Weights of a small transformer language model: LayerNorm before each block.
Each number is 50 + 15 x the weight over the matrix's rms, rounded and kept within 0 to 99. Layers, rows and columns count from 0.

# up: layer 5 MLP up, 640x160, rms 0.177, rows 264-285, columns 0-159
# down: layer 5 MLP down (transposed), 640x160, rms 0.129, rows 264-284, columns 0-159
up264:31 64 73 51 54 64 58 21 45 29 45 18 41 59 53 48 54 67 41 84 12 53 40 38 51 38 54 44 01 60 44 40 27 57 24 38 56 72 43 49 56 41 47 47 59 26 21 19 89 28 59 54 57 31 53 53 56 71 57 37 67 61 40 64 45 54 66 38 53 52 57 81 34 34 64 61 48 46 39 72 72 49 49 30 30 41 54 57 84 61 47 43 32 82 56 34 19 80 53 37 48 51 23 60 27 56 24 40 79 40 51 70 34 38 73 27 71 74 54 35 65 19 67 63 76 34 68 59 32 72 31 29 37 42 26 66 55 57 21 67 96 42 62 44 47 49 50 73 53 49 55 52 59 58 62 75 78 36 44 37
down264:34 46 30 33 46 36 45 60 14 66 37 27 53 49 49 15 48 84 20 26 44 81 47 49 35 36 66 30 34 65 42 99 37 45 11 49 75 31 73 63 69 53 33 38 66 75 39 08 76 70 67 49 57 52 63 77 65 41 57 30 47 47 52 81 56 51 60 54 34 36 51 59 60 33 37 77 50 60 49 42 28 56 32 36 30 23 32 46 58 40 69 64 51 48 40 62 66 48 20 53 39 53 30 46 31 60 38 48 41 39 65 50 25 41 38 63 63 66 22 62 80 53 31 81 56 36 46 42 51 55 49 39 47 82 47 25 33 62 40 63 30 90 43 38 29 53 37 59 52 49 45 39 55 57 41 69 61 74 74 81
up265:65 73 66 52 72 52 39 51 14 14 54 68 54 46 66 66 14 75 40 27 43 38 53 77 77 20 86 57 21 69 39 23 32 49 53 43 82 44 47 66 53 37 54 57 53 58 31 50 42 48 33 51 41 72 35 43 38 65 39 74 57 53 40 44 11 41 33 69 44 32 69 69 69 35 22 54 41 60 52 44 72 67 55 60 34 38 57 37 18 68 60 27 45 40 54 45 39 29 48 40 56 44 40 74 70 96 45 42 71 13 29 74 37 36 27 32 37 67 63 46 79 46 64 60 29 62 52 58 59 49 76 56 80 56 45 49 57 32 32 29 43 52 60 39 47 46 40 59 59 43 55 22 31 73 56 41 30 65 42 59
down265:32 56 70 34 51 51 43 58 62 54 59 57 14 07 71 47 52 52 40 54 77 50 61 81 20 66 60 36 57 42 35 32 63 75 37 26 46 28 66 58 52 22 75 85 49 61 42 30 63 79 45 48 48 49 38 65 27 58 73 26 35 68 88 48 62 49 67 48 71 50 20 54 55 64 57 42 60 58 23 51 59 39 17 19 45 52 60 68 60 21 25 65 57 38 32 61 68 36 69 36 47 58 36 26 38 70 61 49 45 52 27 33 30 72 50 56 52 68 82 53 57 41 58 42 25 59 65 19 61 46 39 45 18 44 76 79 38 30 52 78 52 48 60 44 59 45 84 27 38 35 85 57 43 87 30 32 39 45 49 65
up266:41 46 64 44 58 40 53 50 19 62 51 45 61 43 75 73 33 74 63 75 32 45 11 61 54 39 63 44 62 47 38 37 49 53 33 45 59 53 57 27 55 65 60 50 53 67 33 48 66 37 27 53 43 58 58 42 48 47 45 59 52 48 46 66 29 46 65 33 52 51 12 42 56 67 56 43 46 43 71 52 54 40 57 52 54 55 61 43 57 34 49 28 27 71 51 67 41 24 52 52 58 55 64 45 37 33 46 70 31 45 44 66 35 50 61 60 37 58 29 99 24 60 09 29 68 46 24 79 43 49 41 36 84 63 46 49 92 46 63 76 53 49 57 31 43 46 58 52 62 63 33 52 54 55 30 48 33 72 39 47
down266:57 57 62 53 55 39 45 64 63 44 66 42 48 72 37 18 74 19 59 54 27 33 57 62 65 50 21 35 36 36 45 73 18 70 42 39 51 47 58 52 54 54 55 27 56 51 39 47 28 58 63 54 56 55 34 40 43 48 58 45 21 44 40 51 58 49 41 49 32 14 41 57 53 43 60 69 48 55 42 63 47 59 45 57 46 72 75 75 47 25 38 40 51 44 27 52 07 25 40 53 58 44 67 42 38 47 65 82 72 57 74 52 67 36 64 73 42 31 70 51 26 52 70 50 70 47 63 38 43 52 36 56 51 50 33 43 28 54 46 53 31 55 53 50 58 74 22 49 16 61 50 66 50 75 58 47 66 43 72 36
up267:40 42 30 58 57 19 33 66 39 66 52 52 70 53 74 46 39 88 38 47 47 18 57 46 40 56 38 59 51 34 30 35 49 34 24 44 53 41 59 18 49 73 27 56 21 43 55 40 41 79 65 40 47 39 53 65 48 53 50 37 50 38 51 89 57 60 35 41 52 16 65 31 40 51 73 64 65 78 46 49 57 73 66 39 48 41 48 70 50 23 68 19 53 50 44 81 57 31 50 47 49 38 47 62 33 60 37 45 34 54 56 58 55 27 58 38 47 70 50 66 72 84 56 49 33 48 60 50 18 44 33 65 67 57 35 67 60 33 59 35 44 62 44 58 49 55 55 66 57 80 50 68 76 68 34 79 41 64 58 50
down267:35 54 58 30 43 67 45 31 40 28 37 41 31 66 42 68 26 66 50 58 30 61 49 50 60 31 46 30 75 75 42 77 47 46 52 45 65 55 61 44 53 29 66 51 69 57 67 70 45 66 44 72 51 51 51 50 51 35 50 43 55 76 41 41 47 50 72 66 28 55 45 46 48 63 17 50 46 25 51 36 57 54 43 69 48 56 81 56 31 56 10 65 71 53 49 62 76 32 67 72 47 39 45 76 45 43 50 54 45 60 51 70 41 32 15 47 51 38 21 82 46 46 58 36 58 42 67 50 29 42 66 58 45 50 64 54 77 77 41 35 39 46 20 60 39 34 29 51 57 65 49 84 57 27 47 34 79 27 76 52
up268:44 65 56 59 63 62 46 39 28 41 65 34 69 64 63 25 28 76 42 27 67 62 55 39 26 56 61 56 70 10 40 70 56 43 42 61 58 40 66 63 66 46 56 57 52 62 55 35 73 51 48 60 35 39 68 70 53 22 34 28 55 52 35 85 26 58 36 47 57 44 54 42 46 80 38 53 61 71 49 25 74 36 54 60 33 92 57 33 50 59 60 42 84 58 41 64 28 36 36 50 07 28 51 61 38 65 53 79 30 70 38 47 59 67 27 64 76 34 70 67 85 79 52 72 62 60 78 50 98 68 23 60 46 63 69 50 69 31 57 41 42 43 28 51 57 22 45 48 49 48 32 31 53 67 36 11 54 57 75 41
down268:88 32 16 42 51 40 44 70 59 66 51 83 66 35 37 43 49 72 75 73 46 52 28 33 48 61 64 55 50 46 36 39 38 54 79 69 36 82 70 44 91 35 42 32 65 68 58 61 43 18 23 64 52 77 51 75 65 62 57 47 42 55 49 42 31 39 30 18 52 65 36 81 62 42 48 42 25 70 76 63 49 29 33 39 34 41 57 35 09 49 47 55 12 54 65 61 34 63 64 66 46 55 46 45 44 60 28 59 52 73 54 30 73 36 87 57 78 43 64 32 91 62 44 65 71 70 58 44 34 76 30 55 66 43 54 35 55 58 44 42 71 51 61 36 29 68 53 51 60 40 70 67 33 21 44 65 16 71 50 41
up269:28 35 61 41 64 53 22 51 57 54 38 49 43 59 51 49 44 56 44 50 35 57 51 65 53 53 74 70 50 37 26 42 41 61 56 71 54 59 50 21 34 50 49 65 68 53 70 65 41 68 18 32 28 47 44 40 63 56 53 35 50 62 21 39 49 45 44 47 19 58 34 47 54 13 47 55 62 59 37 45 39 42 68 42 50 27 50 44 38 14 68 31 47 63 44 58 54 46 55 29 24 40 61 47 49 39 62 52 52 52 45 53 60 53 64 53 46 37 29 69 32 61 23 63 51 59 26 71 43 68 57 78 47 81 64 44 65 34 64 67 60 53 73 53 44 43 49 40 60 38 44 44 52 42 72 57 48 79 59 39
down269:43 47 37 30 30 52 48 48 52 70 52 45 49 46 47 64 69 41 41 50 47 28 56 64 64 55 15 53 52 58 36 54 71 44 56 43 63 38 34 32 50 56 60 42 54 30 33 56 49 50 60 50 38 35 21 52 65 54 48 86 46 32 33 50 39 42 60 59 33 41 44 53 65 54 62 50 56 39 27 56 31 26 62 25 40 64 41 65 49 29 45 62 71 63 29 39 37 57 25 54 59 51 54 46 30 32 66 50 61 65 62 69 38 71 38 86 39 28 54 38 34 34 53 59 69 13 34 63 75 26 60 55 66 66 61 51 37 36 58 53 46 45 34 35 49 31 80 29 56 71 61 50 39 64 48 38 64 44 63 34
up270:22 66 36 41 48 49 46 61 57 45 50 33 26 39 41 64 71 63 42 94 50 50 51 56 66 49 34 67 47 31 21 41 65 48 47 57 37 51 44 56 47 68 55 62 49 56 55 61 63 48 63 44 47 41 55 45 23 59 55 56 50 27 89 61 31 44 64 35 46 58 46 35 72 67 40 15 64 35 51 37 46 37 51 56 51 57 65 40 33 51 49 52 29 73 51 55 57 46 80 44 26 46 63 56 39 57 38 58 53 70 63 62 20 57 45 63 68 62 59 50 87 52 81 37 53 44 51 50 46 53 51 54 44 45 72 35 51 42 52 64 31 44 36 59 55 23 35 53 67 66 44 51 61 72 36 38 47 44 35 49
down270:34 69 76 58 43 58 56 54 80 53 38 36 68 61 46 55 55 52 77 44 30 48 50 40 84 57 51 39 48 64 52 68 63 48 60 25 58 52 46 57 62 51 74 40 51 66 50 56 31 49 55 63 30 32 30 56 51 37 58 61 45 43 51 43 57 35 16 41 52 53 34 37 49 49 52 71 67 47 23 40 43 71 63 21 54 70 45 60 45 69 37 50 64 38 53 52 58 61 45 51 63 35 44 39 42 52 88 46 43 58 61 50 23 32 61 65 56 52 43 53 42 45 57 63 38 32 26 51 37 62 65 46 55 42 66 51 52 49 52 30 32 40 66 45 56 17 55 60 60 66 60 53 34 47 54 56 53 39 25 41
up271:58 57 57 56 72 62 33 39 70 45 49 49 27 33 36 39 60 61 43 29 42 41 44 47 52 54 30 29 64 30 62 42 69 44 36 99 51 61 46 57 57 51 66 55 63 54 45 52 00 38 43 37 62 62 60 49 32 55 52 40 43 37 48 80 56 46 24 56 69 49 46 57 41 71 51 49 64 07 65 38 60 31 51 63 35 45 42 62 53 67 43 38 42 46 56 55 39 76 33 54 64 45 66 66 46 57 41 48 52 60 56 56 54 61 61 73 59 60 54 29 50 47 26 45 55 41 51 51 40 64 64 63 58 30 35 67 56 63 49 62 34 60 37 60 51 36 52 49 43 45 49 67 41 63 44 79 34 44 70 38
down271:45 61 27 93 38 58 74 67 51 32 43 45 52 44 16 34 45 46 47 34 41 57 49 65 64 60 57 57 00 32 46 77 50 52 82 69 59 40 30 38 76 57 50 56 42 40 47 31 56 48 66 53 48 58 46 59 62 44 46 55 38 43 63 58 57 45 71 58 62 71 70 70 64 50 39 43 00 75 56 54 37 41 46 51 52 68 68 53 27 53 49 48 54 48 31 68 57 73 49 40 66 67 37 62 47 40 33 79 56 40 33 44 40 54 45 43 62 40 52 75 50 42 58 50 34 48 11 47 62 69 34 41 61 49 61 39 51 62 51 51 85 58 44 51 64 78 49 48 38 54 66 65 52 50 62 32 57 65 32 38
up272:56 24 43 68 92 51 81 43 46 54 68 41 53 39 79 50 70 67 77 60 76 59 39 59 54 62 59 52 73 22 32 54 50 57 45 32 52 34 48 29 65 42 48 67 72 53 44 65 35 27 39 59 59 43 50 38 48 44 37 31 31 41 52 55 45 29 75 42 54 52 47 51 57 47 38 51 51 56 46 74 52 31 59 36 81 51 24 34 49 54 54 49 47 51 59 47 54 49 65 46 24 69 32 55 49 56 31 60 41 71 50 48 59 50 46 32 58 56 52 52 64 49 50 63 52 61 39 45 55 55 50 50 46 42 63 31 63 27 58 24 37 33 16 42 32 68 36 49 48 64 22 43 35 69 55 81 67 42 42 74
down272:36 53 75 64 24 22 10 75 73 43 54 36 26 86 59 47 54 46 42 42 42 41 77 38 36 31 30 82 24 37 36 64 48 46 64 49 49 61 39 64 56 87 37 47 40 79 58 35 51 45 66 15 68 51 61 48 55 23 44 45 57 66 45 33 39 56 49 47 36 40 54 47 33 30 38 49 41 38 32 24 55 47 38 56 56 73 44 43 61 36 50 42 45 34 42 45 00 58 48 53 50 61 44 53 61 62 50 34 61 45 54 30 64 63 32 57 65 64 59 43 46 44 47 64 23 48 41 63 47 53 29 38 64 17 51 53 58 42 34 56 52 59 52 43 54 24 15 25 44 36 51 37 62 49 38 54 58 69 31 28
up273:61 45 55 33 57 59 43 39 54 35 23 51 41 71 39 15 47 53 59 63 64 51 43 48 41 47 32 43 43 17 22 43 62 28 52 65 35 42 33 64 52 71 80 50 44 51 70 44 57 53 31 63 37 36 53 29 66 44 65 74 51 61 36 25 42 47 35 53 53 62 72 50 54 54 43 47 61 41 38 51 31 53 67 47 31 59 60 44 44 45 56 59 37 48 46 62 51 70 66 39 30 63 34 64 63 46 41 90 66 58 50 44 50 32 63 64 46 71 51 83 45 34 49 51 67 63 28 20 50 40 41 44 62 67 25 74 74 47 25 54 33 80 36 66 46 31 44 75 60 65 63 59 56 62 45 43 62 45 27 53
down273:25 57 18 43 54 42 63 58 48 33 89 69 34 47 53 52 11 60 48 44 38 37 73 65 56 75 46 43 39 38 43 31 57 78 41 39 59 34 58 49 64 49 34 69 42 61 25 40 33 53 38 52 35 48 47 50 59 51 59 50 61 24 58 55 52 24 61 39 18 53 38 47 37 45 60 41 52 45 34 59 86 67 50 44 54 48 70 64 39 36 35 46 42 36 41 72 86 73 40 40 61 28 53 67 46 81 44 42 39 42 64 57 57 75 79 44 59 47 48 55 71 59 73 52 46 70 48 51 46 55 50 74 67 45 51 57 44 51 52 64 63 45 65 71 64 65 39 36 58 52 41 39 54 35 64 46 47 74 48 48
up274:24 60 44 55 57 56 61 46 64 81 51 28 49 48 74 38 78 43 37 44 65 28 27 53 72 36 49 85 84 63 42 73 70 60 78 35 60 28 50 46 55 45 50 53 47 43 61 46 56 54 73 49 30 36 66 56 63 56 48 70 41 43 41 40 65 53 62 32 53 73 42 77 21 44 29 52 36 48 47 69 46 53 63 69 46 67 61 57 42 96 66 75 63 54 43 44 49 31 45 26 18 21 36 34 67 38 59 48 61 29 43 51 23 49 53 44 42 69 37 47 60 40 55 59 54 37 40 55 53 38 70 49 41 86 32 72 86 59 14 35 35 53 25 24 23 31 63 42 64 64 69 54 45 62 29 25 82 33 10 53
down274:68 50 53 58 36 42 54 44 47 50 40 44 52 52 61 59 31 54 64 77 47 45 68 59 39 37 76 42 56 18 70 73 50 46 47 47 52 55 87 64 53 35 43 36 60 36 39 70 51 27 54 41 56 67 36 56 27 42 54 27 19 64 49 40 41 55 59 31 57 51 40 42 78 33 43 50 76 62 21 25 20 60 45 27 66 88 49 73 39 17 36 31 66 50 22 51 30 68 78 42 34 96 31 56 49 41 36 59 58 28 33 79 78 46 29 29 96 46 54 77 39 57 42 66 55 42 37 38 60 66 38 44 60 31 82 54 40 06 53 59 41 45 60 52 36 63 53 19 51 76 46 44 60 49 57 64 28 42 80 60
up275:63 63 46 61 37 58 34 46 49 66 68 52 65 59 75 59 34 54 51 61 39 51 48 61 52 45 35 52 52 37 37 62 25 38 60 61 72 34 54 56 58 78 53 66 55 70 65 48 61 35 22 53 36 45 54 35 51 73 42 53 58 40 23 39 44 42 60 48 69 56 63 58 75 64 42 46 06 76 47 57 33 62 58 67 47 65 42 41 63 59 47 52 61 38 56 33 55 30 24 56 59 59 29 24 58 69 46 45 49 40 29 48 27 47 58 40 37 68 67 56 55 40 69 33 50 60 40 40 46 46 62 57 49 52 32 67 58 22 47 47 46 69 46 64 46 56 26 46 31 06 48 45 41 72 47 30 35 82 50 48
down275:62 65 45 30 50 61 45 42 47 37 32 52 52 41 50 75 66 52 49 54 63 55 66 64 57 58 54 57 69 09 37 50 49 60 85 44 57 32 33 37 48 47 28 63 38 46 67 53 33 31 22 44 78 58 34 62 48 39 35 29 19 48 65 41 60 64 27 67 29 64 41 47 34 51 89 55 71 52 56 61 36 40 51 14 39 60 50 50 74 54 37 52 45 61 50 75 48 67 55 57 72 50 46 41 60 32 89 68 45 73 52 46 65 27 74 55 57 47 48 23 43 38 52 20 54 47 57 55 58 62 67 66 56 58 49 38 46 44 52 41 39 49 48 09 61 58 75 65 33 47 57 55 43 63 54 44 66 27 29 76
up276:41 61 32 40 53 43 73 46 45 55 68 54 46 50 51 38 23 59 47 37 26 46 26 41 35 47 34 43 64 48 28 45 47 51 45 44 78 53 56 47 68 37 62 43 83 54 38 45 58 59 72 51 54 84 59 46 60 49 28 70 32 48 39 55 24 52 34 62 55 66 32 47 58 37 57 37 44 37 61 54 57 72 68 52 81 34 43 28 56 28 59 59 31 38 60 38 43 38 59 50 51 65 31 27 51 63 55 40 58 62 54 42 55 40 25 56 57 39 42 49 43 34 50 84 50 57 51 44 06 53 55 52 57 61 47 58 69 48 47 38 59 68 32 34 35 50 68 69 68 33 19 42 44 47 38 45 55 30 38 42
down276:71 45 45 37 47 53 22 37 49 45 69 22 84 40 36 71 56 58 52 45 68 57 71 60 34 53 70 53 60 46 61 54 59 44 38 41 53 43 55 45 67 65 39 47 39 40 60 54 58 30 57 44 73 44 74 51 55 38 53 44 40 60 34 23 61 44 56 39 52 35 66 45 22 38 44 53 40 27 78 45 41 40 58 33 31 80 48 63 54 60 57 41 47 82 58 57 43 51 64 40 43 63 60 73 69 51 45 42 51 54 39 29 53 41 87 54 58 44 35 32 61 41 36 35 52 32 69 48 71 50 21 44 52 34 38 26 44 37 72 63 27 24 51 60 51 50 54 65 55 57 60 87 61 70 46 50 56 61 62 36
up277:85 67 53 50 75 77 21 39 44 00 53 87 81 85 58 42 52 50 81 68 48 39 39 65 57 71 44 82 65 41 58 40 27 28 27 41 62 46 31 95 46 52 53 30 66 78 63 30 50 47 36 37 51 55 40 25 43 42 45 50 62 50 55 52 58 63 57 33 16 90 49 37 46 36 34 81 19 32 56 70 35 18 36 67 37 27 27 34 66 46 18 33 56 46 70 63 50 33 52 22 64 72 34 19 33 69 53 42 64 47 67 05 45 39 75 32 83 62 43 34 58 38 38 51 74 57 67 39 71 43 32 67 48 52 31 61 44 68 34 34 82 68 40 36 45 56 40 44 69 53 45 41 48 64 43 43 58 67 29 05
down277:56 53 61 34 39 75 47 64 42 65 35 36 79 49 50 44 54 50 65 62 73 39 23 99 27 51 76 62 40 51 74 64 78 41 76 41 80 81 32 62 65 42 11 46 42 58 17 31 59 65 33 28 47 58 53 52 46 50 46 50 60 00 29 62 26 28 67 35 67 41 71 55 52 50 67 49 42 26 46 51 66 20 35 22 50 30 61 36 46 66 48 29 68 57 76 56 48 59 66 32 75 70 32 44 75 52 62 57 58 49 85 53 62 34 72 60 40 41 83 65 30 59 57 29 71 53 09 49 47 40 33 34 72 72 37 46 26 44 60 43 71 49 45 43 35 53 71 24 49 35 64 54 54 79 46 40 42 21 47 64
up278:60 39 45 41 68 34 51 29 44 69 38 70 21 53 36 21 39 43 61 41 46 37 66 56 66 45 54 46 53 44 62 55 34 63 42 65 48 51 66 36 24 49 32 66 34 28 53 55 62 50 40 39 48 38 60 25 49 53 66 34 61 38 35 55 52 32 47 58 50 52 60 72 42 36 45 60 41 19 40 52 38 28 68 85 73 73 40 62 42 67 63 56 41 21 42 34 50 12 51 40 88 62 67 37 18 51 31 24 79 39 67 42 49 49 57 39 55 44 58 48 36 68 44 75 21 53 70 39 66 47 52 74 31 31 43 50 43 31 44 51 43 76 51 62 51 37 72 59 63 19 66 47 61 82 51 68 43 55 44 35
down278:59 87 52 60 37 42 25 53 22 38 33 43 49 75 69 62 48 43 77 59 61 43 83 58 23 47 42 25 87 45 50 67 59 51 54 43 71 61 59 57 70 51 63 44 34 39 66 54 46 46 35 45 73 49 40 53 56 34 56 52 46 70 52 43 56 52 77 57 67 55 51 69 53 61 47 53 54 42 43 57 46 55 47 55 20 47 48 37 35 36 56 29 07 74 61 69 34 62 47 59 65 44 49 48 31 70 59 47 55 70 62 37 51 53 38 62 65 39 40 72 56 37 71 23 70 43 29 34 39 45 42 56 43 46 79 50 52 51 59 20 90 51 56 37 52 44 40 80 69 53 41 47 56 46 54 18 40 36 59 41
up279:51 53 45 23 76 40 38 49 56 27 67 21 48 59 55 40 50 46 53 46 35 44 39 52 55 44 57 57 62 59 29 42 50 53 68 72 61 72 52 45 69 57 53 44 48 38 56 47 73 41 71 77 54 47 62 43 48 62 74 23 50 52 43 58 40 41 43 33 51 66 38 68 45 59 45 60 50 30 74 48 16 55 64 31 39 40 48 40 29 51 35 37 51 47 56 38 56 55 45 50 22 24 56 60 51 53 74 50 60 60 35 45 51 59 43 55 60 25 42 68 31 43 39 52 59 41 29 68 74 73 39 39 36 79 56 60 57 52 50 56 56 39 28 81 52 32 63 48 33 66 51 47 50 42 68 47 19 39 36 55
down279:58 59 50 53 46 83 46 66 48 43 69 59 57 40 50 68 74 27 50 65 66 59 54 60 34 73 61 44 29 80 78 48 62 37 60 50 06 31 46 53 63 34 59 49 58 63 53 58 50 52 25 76 51 51 60 42 62 70 39 58 42 51 26 58 47 65 70 65 49 54 59 63 71 28 74 61 32 76 56 50 64 50 36 36 64 30 49 83 27 73 51 58 11 76 61 59 49 34 34 47 49 66 58 45 53 91 77 41 59 58 75 31 47 60 79 44 64 47 34 41 68 52 57 36 50 58 29 46 52 66 59 68 55 73 22 53 58 53 21 63 54 66 63 59 45 65 53 42 80 30 59 35 39 33 33 69 52 37 75 66
up280:66 40 33 59 19 37 54 42 21 64 49 55 45 49 26 56 49 67 88 33 64 50 15 74 42 41 40 32 63 41 63 44 44 45 51 55 56 40 50 70 44 50 67 66 48 69 62 56 57 51 48 42 44 55 45 44 19 42 21 61 74 63 61 38 45 44 60 48 58 53 70 29 72 78 42 35 66 37 36 39 82 54 65 42 52 61 26 19 82 39 57 37 29 63 41 63 35 41 44 38 37 69 65 34 52 60 46 53 46 49 55 47 56 45 42 63 68 55 55 63 64 20 34 48 41 51 60 30 10 37 54 48 40 54 62 39 47 56 34 40 56 42 61 42 44 69 55 86 54 31 77 44 72 58 33 31 31 58 42 66
down280:70 30 99 57 76 72 77 42 52 40 60 20 27 53 48 54 52 35 48 56 51 53 43 32 56 44 85 46 54 29 40 71 46 59 54 44 19 45 39 43 28 42 63 61 44 49 52 85 67 55 69 65 25 54 62 45 53 54 37 28 32 37 44 52 54 32 52 52 59 71 53 60 53 67 38 31 65 65 43 38 49 64 54 54 74 49 51 73 39 71 45 46 56 81 36 50 19 56 58 33 37 43 69 49 42 58 53 55 45 34 46 49 38 56 59 83 37 59 36 49 66 37 57 29 76 45 55 48 79 33 55 54 55 71 57 41 69 51 63 57 50 51 49 86 37 45 29 48 25 54 65 57 47 48 56 73 52 45 63 45
up281:53 43 46 69 59 65 49 31 33 67 58 73 79 47 40 25 59 63 21 43 61 50 44 62 72 60 21 57 49 91 32 66 73 30 76 47 39 62 60 58 28 49 30 78 62 42 69 71 56 48 41 64 27 22 32 50 71 41 40 68 47 41 43 40 45 41 70 43 63 56 20 46 80 74 72 36 59 52 54 52 39 71 56 64 23 09 52 64 63 54 59 24 41 70 87 78 40 62 72 43 60 76 56 51 46 51 55 45 46 78 38 76 40 56 51 74 37 69 46 46 67 45 28 12 30 37 29 40 33 20 26 37 49 61 40 48 45 32 58 50 25 50 56 51 33 69 33 43 33 51 27 49 78 43 58 54 50 58 23 45
down281:37 87 87 58 48 57 44 50 43 60 50 57 42 54 63 30 52 64 48 54 34 57 73 32 60 20 36 68 48 56 50 46 46 39 67 32 45 70 67 99 34 49 00 38 05 57 48 44 63 50 46 44 47 40 37 37 63 56 32 45 53 51 62 35 90 63 79 44 35 55 63 31 70 58 53 48 50 37 44 66 29 59 36 50 55 53 37 62 37 62 63 55 41 47 53 62 50 80 50 38 53 67 44 73 59 77 44 47 63 14 76 92 62 26 38 83 96 62 38 83 64 56 63 54 51 54 69 57 53 41 51 49 46 75 26 63 25 45 63 29 31 48 31 60 71 64 73 27 56 25 56 44 32 59 43 52 21 47 59 47
up282:28 75 36 49 58 27 51 39 43 43 80 39 52 46 78 32 53 71 34 41 55 37 64 68 58 57 53 48 44 59 73 18 53 66 24 47 48 68 19 19 60 41 57 44 35 50 69 35 50 51 42 66 34 31 51 18 54 26 54 59 34 60 34 48 22 26 54 43 64 53 69 44 78 56 49 53 53 47 43 62 70 54 50 73 51 33 42 33 56 26 50 72 48 75 62 40 61 49 75 56 52 49 65 55 48 21 75 55 21 37 32 58 56 50 32 47 40 48 37 59 00 71 67 49 59 37 22 50 71 53 59 37 10 56 32 31 38 58 50 47 53 38 68 46 63 45 52 52 26 67 59 58 81 55 50 74 73 62 35 70
down282:32 40 43 54 82 51 48 65 73 59 63 67 54 05 52 79 80 67 37 53 52 48 24 40 43 43 38 57 55 36 46 28 52 31 52 60 65 39 32 76 68 31 47 19 51 73 58 55 34 51 67 80 63 33 54 65 40 60 63 14 43 33 60 38 24 78 59 62 44 66 26 36 62 44 63 46 39 44 52 67 59 69 73 53 50 52 74 40 59 70 40 54 59 19 45 52 56 62 47 47 36 61 54 74 47 41 89 63 45 48 48 51 50 80 74 51 47 71 50 32 34 38 75 29 30 81 37 55 52 47 57 56 73 27 66 34 49 45 43 55 23 71 64 28 28 65 49 64 99 77 57 50 19 46 53 62 66 56 72 56
up283:52 70 36 87 76 50 47 63 52 58 45 44 54 53 51 47 23 66 52 40 44 35 32 66 62 27 41 50 51 55 66 46 55 56 45 47 67 51 46 58 31 60 27 49 57 24 21 70 43 41 38 41 52 88 41 52 56 47 43 65 74 42 55 28 48 43 60 78 67 48 59 38 70 43 57 39 58 25 33 70 57 49 61 50 58 43 63 45 33 65 51 99 47 46 57 70 80 60 57 33 55 29 56 30 51 52 57 70 21 54 58 57 14 80 64 39 62 56 47 74 43 45 48 51 59 72 22 55 53 32 81 64 49 41 48 35 45 37 57 06 63 51 23 50 38 61 53 52 49 61 52 59 36 46 58 43 09 67 37 59
down283:33 44 49 36 40 58 51 51 41 75 30 40 72 39 58 52 39 34 55 70 54 49 61 41 52 37 51 86 35 67 36 77 19 37 36 31 31 53 46 48 41 44 30 61 34 51 41 62 64 51 28 47 64 15 83 39 57 42 74 06 54 42 74 36 52 28 56 63 25 51 60 66 70 48 12 54 60 62 76 45 37 42 49 71 66 11 60 23 50 57 72 30 47 62 54 52 64 48 51 47 52 70 42 26 45 30 61 78 29 65 33 55 53 42 35 48 17 65 71 16 65 61 51 48 59 44 73 47 56 52 66 46 32 50 44 24 61 52 38 76 73 00 32 51 42 51 73 48 51 40 59 30 15 73 53 51 31 40 48 59
up284:28 32 35 46 63 47 41 41 52 53 50 48 56 51 61 63 47 47 57 57 53 40 58 36 66 33 54 60 43 59 45 26 43 71 55 40 43 48 65 55 42 31 48 41 86 36 67 51 50 30 24 28 60 39 57 53 46 26 48 50 47 46 45 71 63 40 52 29 48 50 29 58 39 38 32 49 39 78 87 59 33 79 59 62 44 34 42 49 81 45 51 52 43 50 60 61 51 58 43 44 38 59 32 55 55 47 62 68 34 57 57 78 54 34 36 50 29 69 68 19 37 53 54 53 36 54 44 47 36 68 49 56 56 53 54 84 70 41 41 53 28 38 54 69 36 58 35 42 55 53 40 38 60 67 60 92 59 73 63 35
down284:48 66 56 58 37 54 55 60 40 30 27 67 38 67 43 66 48 51 49 58 47 68 72 64 56 51 35 60 63 41 53 60 63 62 45 24 38 34 33 52 66 52 50 51 40 68 59 52 44 60 39 41 37 46 56 38 56 77 60 13 40 55 36 77 34 43 30 44 35 73 60 76 49 66 35 75 42 36 48 53 71 41 72 27 47 48 38 39 23 46 36 59 37 63 30 62 46 41 42 53 54 25 75 64 52 79 28 39 55 27 37 20 58 59 60 56 43 53 80 56 64 40 65 45 39 23 53 69 30 61 52 49 49 50 45 41 19 49 51 54 37 58 48 48 50 55 56 49 52 48 50 57 44 38 45 51 44 62 37 25
up285:22 69 68 18 50 58 62 38 38 51 63 72 41 76 66 50 54 71 33 31 63 65 73 44 53 54 39 50 57 68 34 59 45 46 41 57 45 38 62 50 43 94 69 57 55 52 72 32 59 52 39 55 37 55 38 58 51 54 60 22 73 28 63 47 16 27 92 33 31 53 60 47 52 60 50 06 57 69 53 64 53 52 66 33 49 59 53 24 26 33 44 41 53 56 41 49 52 44 55 49 79 66 51 43 41 51 36 85 61 55 42 32 50 53 52 65 77 49 32 32 46 50 42 37 44 57 64 86 67 47 44 11 57 08 44 22 47 27 38 62 59 36 57 34 37 22 25 54 86 22 31 48 49 55 41 45 53 60 39 44